config = dict(
    d_model=64,
    n_head=2,
    norm_eps=1e-06,
    init_std_qkv=0.0992,
    init_std_o=0.0157,
    init_std_up=0.0992,
    decay_fraction=0.918,
)
Each number is 200 + 30 x the weight over its row's rms, rounded and kept within 0 to 999. Layers, rows and columns count from 0. The size before them is the row's rms in percent of the matrix's.

# q: layer 10 attention query, 64x64, rms 0.223, rows 0-63, columns 32-63
# k: layer 10 attention key, 32x64, rms 0.202, rows 0-31, columns 32-63
# v: layer 10 attention value, 32x64, rms 0.217, rows 0-31, columns 32-63
# o: layer 10 attention output (transposed), 64x64, rms 0.2, rows 0-63, columns 32-63
# up: layer 10 MLP up, 256x64, rms 0.229, rows 0-3, columns 32-63
# down: layer 10 MLP down (transposed), 256x64, rms 0.0769, rows 0-3, columns 32-63
q0,078,219,249,152,206,175,197,201,226,193,179,176,172,197,218,128,171,228,196,218,178,206,213,271,180,185,199,165,190,196,239,225,227
q32,075,184,166,178,185,237,232,191,155,192,185,197,177,202,216,177,218,288,200,273,180,219,201,248,182,216,235,205,201,161,224,204,153
k0,092,238,244,242,169,168,199,168,194,237,221,175,204,190,201,249,193,213,183,159,212,211,148,212,177,168,168,178,200,215,216,192,243
q1,058,240,166,195,154,195,205,221,199,219,178,236,205,200,255,181,244,146,191,195,149,236,205,183,200,200,182,244,164,191,241,220,189
q33,090,250,175,228,168,225,190,191,128,196,205,187,212,170,214,197,201,148,184,223,180,221,227,185,163,177,201,210,171,213,216,195,209
k1,082,179,202,176,185,235,216,233,158,163,176,230,190,174,190,158,184,238,208,269,243,131,249,262,221,247,251,196,172,156,162,234,232
q2,052,169,208,155,218,193,217,166,237,174,207,144,184,223,158,174,174,138,188,180,193,223,205,169,200,193,177,183,245,218,233,205,200
q34,069,165,208,123,252,206,163,176,207,212,262,177,202,198,199,181,184,200,233,221,174,228,231,175,158,218,198,207,210,250,201,194,200
k2,081,197,203,238,127,233,206,227,161,191,171,221,177,159,169,188,194,206,241,209,193,178,252,212,236,196,193,149,206,227,180,206,203
q3,048,200,189,168,182,211,210,202,190,188,159,186,216,159,204,183,244,159,200,194,156,223,169,154,189,141,230,200,190,147,249,193,253
q35,092,190,179,195,162,239,190,158,144,234,213,163,169,210,189,198,215,217,226,238,192,240,228,218,165,208,220,181,207,162,236,170,190
k3,060,217,194,213,167,273,197,213,177,186,186,195,165,146,163,171,197,210,212,204,200,192,272,228,256,233,223,160,179,253,179,204,199
q4,050,199,192,235,226,172,231,195,166,247,163,222,203,209,251,211,173,219,163,178,191,164,202,222,187,196,171,223,138,195,210,222,172
q36,063,209,194,234,172,217,226,210,196,221,160,218,221,161,208,214,209,181,133,170,186,192,107,219,235,194,165,169,210,225,148,234,215
k4,084,185,225,195,256,167,197,187,217,196,234,173,170,264,227,212,253,178,190,183,206,203,123,201,183,185,173,247,202,183,232,213,181
q5,061,209,203,224,196,197,191,210,195,179,234,202,217,234,200,186,173,226,224,211,197,236,228,154,214,211,263,224,204,220,193,159,202
q37,054,213,228,240,214,164,253,237,241,187,224,211,241,210,212,159,190,219,222,207,214,207,255,176,187,204,215,229,147,172,214,173,183
k5,061,163,182,220,144,208,172,175,191,162,202,221,201,167,184,178,197,211,199,196,168,215,242,231,184,216,187,161,227,196,195,153,225
q6,079,238,175,249,191,199,261,161,230,201,201,205,227,203,217,195,204,212,175,238,197,215,158,157,240,216,177,223,217,168,175,157,179
q38,087,254,195,247,147,185,182,168,225,241,222,134,184,202,189,198,200,231,166,197,172,179,174,206,197,179,198,155,162,196,173,164,187
k6,095,169,249,216,217,224,207,143,162,196,199,173,176,236,213,208,260,194,195,195,184,172,171,178,180,139,206,227,152,215,185,176,164
q7,082,237,213,180,202,229,154,218,200,206,162,186,169,193,203,251,193,222,198,197,217,176,129,173,243,141,232,200,186,273,221,212,182
q39,081,203,246,246,199,205,207,212,202,205,181,210,232,180,224,245,193,185,172,218,238,227,102,208,221,186,187,211,212,213,177,169,176
k7,058,185,207,242,214,248,217,179,178,198,164,180,218,143,187,225,149,185,189,220,215,159,236,178,221,179,232,238,157,240,175,166,235
q8,111,175,193,215,179,200,177,202,211,183,272,202,212,214,190,180,243,219,120,219,226,223,127,190,190,189,221,227,204,186,187,177,204
q40,077,193,144,204,228,198,203,218,238,183,208,216,171,207,192,214,180,193,158,224,222,167,214,169,157,211,201,210,240,186,200,291,237
k8,102,195,217,201,207,215,236,213,226,183,253,138,203,191,180,163,209,196,213,235,178,151,154,181,155,241,217,195,231,171,242,233,204
q9,108,229,223,218,229,159,201,159,170,189,221,191,211,274,230,210,206,190,211,202,229,185,158,172,267,181,206,223,162,175,251,210,195
q41,104,188,185,223,259,221,249,154,238,191,250,168,195,178,207,132,201,238,200,169,154,192,263,192,212,151,240,231,190,221,192,169,176
k9,099,252,212,236,215,223,148,192,191,185,214,203,162,167,212,174,191,171,148,260,234,183,239,196,247,216,228,204,139,196,226,179,187
q10,090,199,161,228,251,195,210,251,186,189,135,239,205,242,194,191,173,226,200,201,141,198,203,181,190,181,196,243,165,141,215,217,227
q42,086,225,171,161,222,197,182,266,186,140,233,196,166,155,195,202,208,187,211,212,187,273,197,148,172,191,204,204,190,243,190,205,209
k10,095,177,176,241,218,186,227,187,128,179,186,226,173,242,179,248,195,226,229,169,197,212,177,263,247,198,194,144,198,213,216,207,218
q11,115,159,222,258,205,198,195,163,204,209,147,173,244,210,199,197,220,238,161,163,201,228,160,189,196,213,196,172,216,210,255,201,191
q43,116,218,181,205,160,175,204,187,168,202,268,219,176,208,138,164,216,235,236,148,130,176,199,225,196,143,233,220,177,182,224,233,163
k11,097,212,194,188,197,238,208,144,230,194,217,211,182,247,166,146,240,207,184,239,193,160,222,203,196,218,172,224,205,226,218,222,237
q12,112,188,196,202,214,142,186,207,187,241,192,220,217,187,157,202,223,229,182,204,183,191,171,180,186,137,228,171,218,216,171,189,246
q44,110,165,154,186,175,221,212,163,185,181,208,255,182,188,196,214,181,184,172,199,163,204,188,236,182,189,113,184,258,199,196,200,206
k12,107,174,164,190,237,187,226,183,215,204,155,220,200,192,202,208,163,163,177,157,180,170,164,140,209,190,192,150,190,172,150,159,232
q13,124,191,227,251,203,210,214,202,215,256,203,160,243,206,228,213,163,215,220,182,215,183,176,203,162,210,221,172,246,207,199,257,152
q45,103,237,224,209,222,163,158,227,169,259,165,231,166,236,233,217,203,229,181,225,230,158,174,277,201,214,256,156,172,193,190,202,203
k13,114,195,153,202,177,227,245,223,214,197,181,172,208,246,218,191,180,139,216,189,210,190,210,247,230,253,185,228,210,197,206,191,184
q14,105,223,225,205,193,199,248,217,188,227,220,178,165,181,215,205,132,248,230,206,191,165,182,179,212,208,211,202,131,216,239,239,215
q46,106,206,191,168,242,245,172,161,215,172,246,201,179,181,219,225,206,192,162,216,178,188,156,225,188,205,247,197,215,184,255,151,169
k14,094,192,239,259,198,200,214,168,167,242,207,185,207,196,224,223,158,166,210,187,215,187,190,243,182,142,228,244,151,179,201,197,218
q15,106,230,212,192,243,186,213,206,185,176,172,180,213,235,189,241,189,166,193,248,175,224,255,249,172,212,209,207,214,188,245,184,209
q47,090,222,228,178,252,193,143,193,230,150,197,234,228,176,223,213,244,189,142,183,193,219,193,234,165,183,147,204,236,199,205,185,170
k15,107,237,219,154,244,177,157,245,181,201,217,216,202,228,208,207,259,201,197,180,147,227,264,145,188,176,249,181,201,217,204,189,228
q16,114,223,190,197,214,176,169,214,175,195,174,208,232,272,208,190,181,215,158,253,207,130,210,148,222,237,253,228,164,222,199,217,181
q48,114,239,170,157,236,211,174,225,245,193,224,166,214,176,218,157,189,150,174,219,233,226,172,165,191,243,218,214,204,189,174,184,157
k16,106,172,247,223,272,168,149,181,161,248,235,165,193,191,179,223,187,203,238,208,140,161,189,183,159,229,209,180,242,201,193,193,246
q17,127,171,227,173,177,182,197,181,184,221,198,177,188,229,174,194,238,184,239,218,227,266,215,210,221,214,139,250,180,203,210,152,196
q49,099,234,163,205,232,217,191,198,253,212,173,237,201,273,241,220,190,221,187,194,162,240,190,171,179,174,170,205,174,185,165,195,184
k17,119,208,241,175,202,217,254,224,211,207,259,186,230,202,192,170,245,162,196,205,238,262,229,221,208,178,203,173,217,193,162,226,196
q18,094,173,221,193,273,119,160,211,190,187,197,222,153,233,256,185,169,197,223,203,231,208,213,206,195,229,241,220,171,147,183,220,199
q50,078,159,208,180,165,247,213,200,162,257,197,215,181,203,173,201,195,188,174,201,194,216,169,209,197,201,121,188,173,139,202,189,219
k18,100,189,208,205,210,174,145,239,171,188,208,167,190,191,247,216,203,212,221,162,224,214,161,194,173,220,196,213,181,170,199,230,220
q19,108,169,235,189,236,144,203,187,260,177,196,170,217,178,191,146,190,192,209,170,189,213,215,215,188,213,211,246,208,195,202,219,206
q51,084,190,227,133,211,216,183,239,174,213,202,183,158,206,206,241,217,208,195,170,241,179,205,237,222,219,223,242,169,154,205,238,179
k19,103,237,198,188,165,150,178,220,221,154,204,266,251,173,221,188,204,217,228,193,185,191,195,244,216,182,187,223,167,144,224,196,222
q20,102,215,160,233,164,175,221,194,205,223,212,209,184,191,183,193,172,186,213,228,230,157,232,193,217,203,195,232,161,215,223,173,163
q52,089,222,152,230,195,263,179,194,168,231,128,235,216,220,201,279,130,195,256,199,169,182,196,183,226,237,185,203,221,195,209,166,234
k20,123,155,224,180,190,193,271,148,158,195,229,232,226,239,169,217,212,184,228,229,174,212,214,208,183,250,222,203,259,197,202,161,236
q21,127,154,167,249,203,200,275,229,143,159,198,187,203,183,188,203,170,231,219,263,182,193,242,206,134,191,158,267,229,203,183,200,217
q53,088,148,277,198,181,169,255,142,170,171,203,173,270,213,169,217,218,203,206,225,183,226,213,239,197,153,202,185,221,192,168,210,240
k21,110,211,150,203,149,223,229,168,157,183,174,163,221,206,220,226,177,232,199,239,210,217,190,181,221,221,255,225,178,223,250,181,227
q22,128,163,203,241,195,209,203,220,218,224,196,213,264,191,231,161,205,197,206,158,144,221,130,140,186,253,155,231,208,169,229,209,190
q54,115,279,169,217,216,152,186,199,243,157,161,251,215,211,139,214,180,182,202,224,239,237,191,189,189,196,175,208,222,170,152,238,157
k22,123,179,193,197,153,222,212,261,176,178,156,214,178,197,214,200,192,237,257,180,210,200,186,218,239,232,198,149,163,187,168,176,228
q23,134,181,206,204,218,178,147,199,191,289,250,137,190,207,201,164,179,181,214,180,221,171,240,189,163,198,191,170,204,166,211,253,207
q55,179,209,222,231,181,192,179,277,198,174,203,213,211,218,155,219,187,218,182,189,165,157,150,210,163,171,246,216,218,161,194,319,213
k23,126,196,223,147,198,219,159,217,188,201,234,212,193,272,214,184,224,217,207,189,203,234,251,257,213,183,239,161,130,171,181,153,229
q24,142,196,200,202,195,196,206,253,198,196,219,210,246,159,181,158,163,171,187,199,195,234,200,171,148,191,178,201,251,145,199,199,180
q56,147,214,210,193,199,219,242,245,173,150,199,223,225,210,144,197,209,200,191,170,244,212,178,194,217,176,229,175,254,196,206,154,212
k24,086,200,222,188,222,228,178,240,256,187,196,247,209,155,162,178,227,216,166,147,196,209,226,198,196,165,179,177,189,181,157,229,256
q25,093,153,208,198,215,213,190,251,202,206,231,237,196,151,246,155,243,149,213,220,154,136,185,218,188,190,196,228,234,189,179,249,236
q57,092,193,196,142,239,241,190,204,171,213,182,191,199,134,233,173,221,183,235,192,221,175,189,210,285,220,211,199,150,211,226,212,213
k25,113,211,189,197,155,195,189,233,160,228,206,210,194,217,222,147,258,151,226,201,168,229,213,168,224,170,225,200,195,189,196,162,213
q26,097,240,181,169,209,212,211,191,179,157,223,190,172,213,211,204,208,226,230,126,199,169,187,168,194,184,215,207,213,178,185,164,180
q58,095,163,216,179,206,177,180,147,221,163,174,210,212,234,192,208,199,203,195,178,196,223,206,165,230,188,235,164,218,224,176,212,215
k26,097,211,189,178,212,237,182,183,249,197,200,184,227,189,160,205,245,235,264,219,246,220,180,183,232,169,173,229,177,173,175,182,191
q27,095,242,189,196,249,173,210,160,211,178,177,208,197,196,239,192,190,199,184,190,220,290,233,217,197,203,141,224,159,188,217,168,164
q59,094,213,179,221,170,200,149,219,195,186,142,204,217,192,203,210,207,224,224,233,203,141,200,189,203,172,237,195,211,185,238,152,211
k27,117,209,201,167,179,189,160,228,137,222,150,158,142,150,225,214,218,197,189,205,200,243,195,215,231,225,142,229,205,210,211,148,210
q28,095,204,200,216,157,197,206,215,232,247,226,232,184,217,221,182,197,217,221,176,221,170,139,176,212,169,253,200,180,175,194,172,250
q60,094,201,197,189,172,209,188,166,225,202,193,178,189,201,181,199,223,263,179,137,190,174,183,308,180,146,202,202,188,171,216,216,219
k28,108,201,217,190,177,202,244,257,191,245,229,205,237,186,168,154,166,161,237,209,195,176,144,198,201,158,171,210,168,225,191,238,257
q29,118,167,207,206,178,219,193,204,185,182,201,188,135,205,181,247,188,237,146,200,238,218,190,264,182,199,191,191,254,216,194,210,241
q61,114,173,199,183,208,191,195,205,164,92,190,202,170,220,151,232,189,206,162,184,177,126,229,210,183,209,198,196,218,224,275,223,218
k29,100,251,220,126,190,214,208,168,174,198,172,181,123,183,197,203,198,178,181,171,218,200,161,218,219,185,200,250,188,149,206,227,175
q30,093,209,190,172,169,227,211,132,266,199,207,200,178,192,174,203,167,186,216,177,236,181,205,173,184,153,143,213,193,234,218,216,256
q62,089,203,181,139,175,183,193,173,168,167,219,176,182,150,183,215,199,250,252,253,174,203,235,235,192,199,148,224,183,219,175,170,148
k30,098,171,236,216,248,211,169,220,175,191,176,179,179,222,173,210,161,219,158,173,218,151,202,235,211,176,164,182,167,265,217,169,179
q31,112,161,252,177,189,219,172,194,210,220,173,205,225,220,251,174,185,216,181,209,175,219,190,187,166,218,243,231,165,225,170,184,181
q63,082,206,183,233,162,174,237,171,194,250,149,177,200,189,220,175,225,225,227,159,204,187,226,200,157,191,198,258,135,224,193,152,172
k31,096,204,172,176,153,223,219,233,212,255,200,168,203,186,210,202,180,255,199,227,174,148,185,207,240,225,228,195,232,210,209,203,207
v0,097,271,179,169,243,196,180,113,181,188,246,167,199,223,222,182,238,186,258,222,187,208,223,221,177,196,227,199,198,235,226,164,189
o0,075,200,177,188,161,202,209,261,225,233,186,182,258,224,155,210,194,185,165,188,219,191,160,163,236,179,230,184,224,180,199,226,196
o32,086,219,202,182,306,208,161,197,192,185,202,202,220,177,225,184,207,221,242,225,181,226,240,231,264,187,212,208,203,165,209,190,231
v1,095,175,269,182,180,211,178,216,198,209,219,200,113,138,218,210,211,171,172,177,149,171,159,179,164,144,193,221,196,169,166,217,237
o1,082,211,204,203,159,175,225,185,195,266,226,172,251,213,215,222,233,219,160,238,209,247,198,161,236,249,157,170,205,203,212,186,159
o33,103,180,202,212,181,231,230,269,195,224,214,205,217,215,210,203,223,207,261,174,192,117,169,277,221,182,244,206,207,147,176,181,189
v2,099,213,226,185,206,150,241,224,182,149,199,225,215,157,177,155,201,217,209,235,178,162,150,251,152,203,183,175,244,175,225,219,182
o2,078,151,200,241,244,206,205,179,213,188,176,190,174,242,211,236,178,229,185,208,183,221,267,124,231,177,149,204,177,221,172,216,211
o34,085,186,246,139,185,214,225,184,226,253,209,229,183,157,183,176,197,227,260,179,217,177,148,226,193,244,180,178,215,150,185,159,202
v3,092,170,205,219,223,215,189,241,197,176,188,146,219,237,187,135,221,198,219,236,215,201,192,211,174,196,181,226,191,196,261,182,229
o3,097,194,165,147,196,201,247,212,144,249,211,268,208,222,256,245,222,214,194,258,182,153,224,235,208,209,170,177,207,184,206,180,204
o35,109,166,210,225,176,181,188,193,273,180,218,116,164,206,162,152,167,243,194,142,230,224,192,214,202,204,241,187,193,258,221,209,177
v4,102,208,166,181,202,181,228,233,159,198,205,163,175,164,230,219,211,165,210,226,217,121,227,186,208,200,226,238,185,190,203,170,216
o4,077,151,165,160,209,186,221,175,220,237,176,214,206,204,166,172,215,233,189,169,215,188,230,200,187,187,201,158,202,178,182,178,262
o36,124,208,176,214,211,163,225,217,160,188,222,179,221,247,205,228,189,117,221,228,209,200,219,222,199,194,270,198,171,197,190,240,168
v5,106,146,206,179,217,200,147,178,149,202,150,208,207,258,221,200,194,179,189,191,220,201,190,190,240,214,186,174,176,103,212,214,216
o5,091,255,258,199,223,207,173,190,208,198,215,244,197,157,192,210,237,178,175,208,232,216,207,171,155,162,194,239,234,269,229,224,142
o37,119,183,193,146,178,188,207,207,174,191,198,153,182,232,199,145,205,206,204,206,201,173,174,264,187,199,191,188,141,137,177,255,265
v6,113,157,170,178,187,197,216,164,199,236,176,186,199,230,185,159,187,224,204,224,176,190,239,178,200,231,231,241,170,252,264,224,190
o6,101,211,174,183,268,208,217,214,248,203,220,200,192,231,205,206,213,115,207,188,209,202,135,233,176,225,198,156,196,183,134,209,174
o38,118,200,230,220,149,182,166,177,184,237,134,188,157,171,186,174,165,235,192,177,181,188,240,182,203,166,160,252,196,243,191,235,178
v7,104,214,152,246,208,189,187,204,258,230,177,180,199,223,247,226,264,244,179,217,206,190,190,154,190,163,155,215,254,208,191,195,228
o7,104,220,232,187,245,226,173,221,132,187,238,211,186,229,173,200,193,159,174,230,201,180,196,201,195,171,253,208,169,188,233,196,170
o39,109,172,181,224,178,217,207,192,260,188,152,213,201,140,260,211,204,205,220,198,195,206,238,196,207,261,147,149,244,214,204,179,228
v8,097,255,189,231,204,179,226,171,214,180,253,182,220,191,160,151,224,171,222,216,241,192,210,269,252,205,158,262,189,189,181,220,165
o8,083,217,182,239,222,242,190,194,220,255,139,186,197,170,233,252,193,219,202,189,125,210,190,155,188,212,234,157,199,232,227,203,166
o40,122,183,216,170,166,190,216,175,151,146,222,201,166,222,200,230,190,195,239,236,245,230,183,222,206,221,147,201,203,195,171,206,240
v9,100,207,158,204,206,151,162,198,220,184,237,228,217,211,205,239,167,226,263,196,149,173,188,222,218,169,227,182,120,198,208,217,169
o9,086,187,219,244,186,218,218,193,205,191,219,188,173,185,162,136,140,189,174,238,166,206,177,172,164,231,135,173,260,219,243,182,151
o41,117,204,132,222,195,201,189,194,190,198,204,196,235,209,194,277,201,188,229,218,213,212,237,215,272,159,243,205,180,172,174,268,199
v10,094,231,206,220,157,201,218,226,167,157,204,186,186,176,200,183,184,136,169,196,121,214,234,161,180,251,178,216,230,186,235,193,174
o10,098,186,134,210,241,233,202,182,171,239,156,157,198,175,201,218,178,225,184,213,204,157,173,230,230,205,184,203,162,181,169,186,205
o42,101,217,278,192,170,169,206,203,210,181,281,262,168,214,227,202,218,167,184,240,182,272,221,190,172,190,181,168,205,184,211,188,230
v11,086,192,167,168,233,189,231,209,208,214,222,164,147,206,151,212,165,207,190,202,204,186,183,186,142,219,175,194,145,161,196,160,206
o11,085,210,257,169,185,208,131,186,152,214,220,177,213,170,208,193,245,156,218,224,126,228,200,232,191,237,208,226,164,262,156,255,187
o43,077,178,178,215,187,169,249,185,200,235,194,194,200,235,221,236,156,212,179,179,284,179,221,198,222,214,276,165,182,189,257,169,199
v12,104,207,204,186,170,224,212,194,226,246,164,195,254,142,237,226,188,179,218,173,203,254,189,206,215,255,178,190,167,193,260,191,194
o12,093,211,167,198,189,211,155,201,154,164,161,216,209,260,180,193,191,197,225,222,209,208,202,181,196,146,194,206,169,201,232,188,211
o44,112,208,224,218,173,215,175,172,219,278,222,164,207,140,224,177,235,191,165,181,162,222,185,214,168,210,200,200,232,168,233,237,157
v13,107,217,237,240,243,214,222,179,154,217,192,195,183,198,225,205,173,173,121,164,236,236,239,170,180,212,194,213,189,200,200,209,238
o13,102,211,154,202,180,250,151,177,199,209,158,187,261,254,157,195,247,244,175,225,165,232,196,230,227,219,176,156,210,159,232,167,205
o45,099,234,130,183,197,157,293,207,163,227,214,218,164,153,223,171,152,156,156,195,197,222,226,177,203,220,221,251,176,217,233,189,206
v14,091,242,227,232,217,172,210,173,195,203,137,206,194,174,192,196,209,211,217,225,190,168,184,201,242,220,145,195,167,200,213,235,227
o14,094,213,226,164,193,172,162,182,234,211,218,166,219,192,163,188,179,238,197,192,136,248,225,223,181,178,135,242,215,203,179,192,221
o46,117,165,149,255,176,236,193,219,170,175,199,181,156,213,205,220,275,175,248,239,246,172,180,193,240,202,215,148,204,236,197,232,161
v15,108,218,234,200,244,224,227,207,196,228,222,194,202,182,173,180,164,158,153,227,166,196,191,138,211,160,233,199,203,226,201,209,272
o15,090,180,213,171,168,202,154,140,227,159,189,159,221,200,221,186,202,220,240,197,225,188,239,184,205,255,187,223,204,173,226,215,138
o47,111,234,174,197,241,204,244,264,212,249,234,225,214,238,184,192,190,157,133,206,206,232,180,220,220,168,245,198,200,228,177,219,232
v16,098,215,210,156,185,257,169,191,226,208,219,165,196,231,142,225,151,237,227,188,116,183,171,201,201,220,173,173,192,227,203,208,201
o16,080,169,223,157,186,192,229,223,221,203,222,188,164,173,210,152,145,234,229,222,224,237,200,191,171,156,237,228,184,125,165,215,201
o48,098,215,203,212,223,193,160,139,195,208,180,183,207,233,186,228,203,168,192,162,186,157,162,208,233,160,162,197,209,221,219,195,180
v17,105,231,207,249,138,161,203,210,155,171,177,176,227,204,187,214,123,170,218,210,222,207,177,248,176,205,162,176,194,174,191,203,171
o17,094,169,175,174,209,227,183,196,186,200,152,230,272,185,218,205,235,180,176,239,206,181,232,177,218,250,243,201,198,190,230,189,236
o49,135,230,205,206,181,218,191,215,218,197,177,172,147,172,168,178,152,230,252,215,186,170,166,223,202,166,176,204,252,182,192,186,137
v18,093,173,219,126,168,195,208,209,166,206,164,270,152,204,201,211,203,231,212,150,204,182,189,243,220,199,208,226,200,189,243,217,247
o18,100,201,238,219,291,188,223,185,214,196,278,175,178,194,206,198,217,217,197,224,195,220,202,186,179,169,198,196,210,205,108,239,202
o50,102,223,207,213,135,205,202,212,155,191,179,177,167,248,206,189,194,234,245,169,255,154,183,232,212,229,219,216,204,214,221,170,160
v19,095,241,247,209,169,221,207,195,239,224,168,267,154,223,164,208,166,238,241,180,260,255,248,195,199,220,183,233,176,140,191,196,174
o19,090,186,192,208,218,179,221,200,197,175,236,184,229,181,185,149,197,158,192,168,175,197,216,190,189,230,211,208,181,190,200,214,270
o51,115,210,209,140,126,198,205,178,189,236,188,150,169,215,234,198,163,263,223,210,203,200,178,263,165,189,165,181,251,204,202,204,159
v20,110,178,239,202,271,206,220,160,222,208,211,188,171,234,202,107,187,236,224,157,204,158,224,153,247,152,154,164,197,147,241,204,152
o20,092,215,182,173,171,251,171,236,231,159,181,222,192,156,147,244,211,217,183,272,192,259,157,176,186,221,208,225,213,203,186,158,205
o52,113,194,215,214,263,157,257,204,185,209,161,197,184,251,238,154,184,246,200,162,183,155,203,208,195,174,164,179,210,197,192,236,178
v21,098,230,162,219,174,189,149,243,168,234,211,215,229,168,204,206,191,212,136,211,198,251,192,194,182,210,215,160,207,183,240,296,216
o21,098,167,228,220,176,171,174,188,187,216,162,244,197,246,245,236,234,227,257,200,246,148,253,182,178,176,246,194,171,243,138,160,208
o53,126,199,144,174,204,240,206,193,208,214,290,136,205,133,171,149,212,154,159,177,178,263,207,182,246,211,173,171,232,195,179,219,188
v22,105,206,216,121,174,256,218,162,223,213,204,187,185,188,196,227,269,259,212,208,191,160,212,214,212,221,185,120,167,193,235,240,161
o22,091,166,224,209,214,133,218,172,174,206,192,191,193,207,189,186,249,216,200,195,255,223,167,200,252,196,189,232,202,207,99,193,227
o54,092,185,232,198,122,216,178,190,211,220,190,266,220,211,243,198,215,224,202,248,145,177,265,176,192,193,178,175,200,166,243,165,183
v23,102,211,221,219,178,293,182,211,220,188,113,178,204,228,195,205,167,177,207,217,232,193,211,250,168,149,169,186,204,161,181,184,193
o23,105,259,195,179,202,214,196,216,249,175,214,217,202,209,217,216,225,193,152,205,182,285,206,201,251,233,221,239,172,194,248,218,195
o55,110,196,245,209,148,215,186,178,258,199,202,185,209,160,171,182,149,236,236,207,225,217,169,210,177,162,195,219,254,167,210,174,188
v24,104,220,197,263,164,211,232,206,199,185,180,208,192,198,174,261,177,242,218,228,182,185,222,164,217,142,180,249,216,189,242,247,162
o24,088,203,164,183,204,145,141,216,191,237,204,226,229,211,221,156,175,147,207,181,210,171,178,212,182,266,209,156,205,220,224,177,200
o56,135,169,221,179,161,203,234,163,193,165,181,187,177,176,192,261,180,262,227,196,175,253,224,202,214,152,182,211,186,173,155,216,169
v25,081,182,215,200,191,230,137,184,254,220,194,193,175,187,250,236,171,163,130,214,232,237,250,212,240,218,160,189,211,208,217,151,158
o25,072,263,134,189,228,264,213,225,129,195,166,210,196,195,194,208,210,245,199,188,193,187,213,203,180,207,208,244,187,200,242,226,161
o57,105,170,222,189,162,137,206,208,244,166,188,217,203,167,215,213,142,164,206,211,166,250,211,199,222,202,207,180,219,214,180,178,230
v26,111,220,204,210,187,196,231,187,255,163,183,198,229,220,191,208,223,219,258,232,204,219,175,260,180,153,206,252,203,199,186,216,217
o26,090,229,233,184,244,163,209,193,202,211,241,219,159,209,194,145,202,163,208,136,215,138,206,174,252,179,219,181,157,155,204,209,206
o58,112,161,160,197,182,202,156,181,185,201,212,149,230,208,188,252,207,197,177,246,214,200,195,237,176,198,199,229,238,208,173,180,216
v27,105,217,156,142,191,198,174,209,196,203,220,157,250,174,238,122,184,206,189,245,196,235,157,146,214,199,174,230,178,248,160,190,186
o27,085,191,203,260,171,236,230,165,198,188,182,233,123,181,185,196,192,218,232,161,252,182,232,213,164,217,224,192,245,250,241,230,235
o59,086,176,233,130,229,213,181,181,244,222,204,181,214,189,188,158,182,219,153,173,214,177,209,170,186,240,173,217,155,231,138,208,212
v28,100,286,227,141,222,212,177,159,201,203,222,203,231,198,162,177,242,218,206,171,208,212,178,207,237,174,219,185,187,214,209,154,236
o28,087,200,201,144,191,186,184,210,214,207,191,191,242,237,165,212,196,233,186,253,234,258,224,185,194,117,215,200,203,178,219,196,272
o60,100,234,214,188,181,221,165,236,201,152,228,193,238,209,133,160,233,160,176,177,223,220,206,198,177,248,244,179,224,249,222,193,248
v29,091,219,239,202,226,189,232,212,218,147,190,186,196,175,220,192,147,159,141,215,191,132,232,196,219,208,170,222,221,178,219,177,122
o29,087,190,159,212,197,176,176,235,138,237,146,254,204,160,198,218,179,240,243,249,145,230,196,167,179,222,164,210,179,201,265,231,239
o61,087,209,249,248,155,225,239,197,183,183,214,231,190,232,259,203,198,173,190,188,186,134,237,207,199,198,239,165,213,247,166,165,177
v30,103,181,165,181,199,200,231,222,188,258,180,182,190,207,205,210,153,173,173,161,220,183,166,216,216,231,196,251,196,209,173,233,229
o30,094,231,239,192,222,257,178,196,184,161,224,214,218,227,159,214,190,239,201,264,167,219,188,192,210,204,218,154,182,180,263,181,230
o62,105,209,184,186,166,172,206,206,156,160,201,229,216,205,186,233,234,185,192,173,205,262,206,173,168,236,171,251,172,183,187,203,193
v31,096,204,259,244,213,194,210,211,190,153,195,169,120,165,245,180,157,227,236,215,204,213,175,245,205,197,195,192,198,240,229,206,191
o31,101,194,192,189,191,141,210,199,252,202,187,197,262,211,194,239,282,214,185,199,215,225,238,168,175,207,201,208,210,145,149,192,196
o63,114,218,219,228,234,221,219,202,197,200,197,224,125,191,189,219,129,226,229,202,191,187,186,193,262,216,178,190,191,210,224,188,172
up0,090,254,229,156,233,211,181,184,198,269,188,209,200,198,160,204,203,216,216,135,233,154,178,190,197,184,182,194,218,181,139,244,185
down0,101,224,193,233,253,176,202,183,171,187,196,235,218,196,224,183,235,202,213,227,178,177,187,195,218,172,152,211,198,217,218,178,201
up1,086,214,187,166,199,183,204,139,259,207,234,217,165,185,213,169,198,192,125,142,182,197,194,187,228,226,233,196,212,207,245,175,249
down1,088,239,164,197,185,191,200,222,188,240,223,154,178,198,215,192,203,153,215,200,152,168,223,172,223,199,214,199,178,184,272,218,211
up2,087,175,189,207,190,211,197,171,165,177,170,196,199,210,219,190,182,189,213,183,190,188,192,189,251,251,238,150,214,230,227,114,219
down2,080,180,214,201,212,183,214,205,161,223,165,215,189,194,214,256,180,183,187,253,241,167,188,184,199,220,170,180,266,166,233,254,167
up3,081,222,210,194,184,204,238,209,216,172,146,269,220,247,162,264,156,185,194,210,221,183,190,264,204,192,195,212,225,174,177,137,188
down3,121,176,198,230,259,199,232,194,200,251,210,186,202,185,195,122,265,191,190,190,208,191,248,169,228,193,183,213,167,222,180,224,178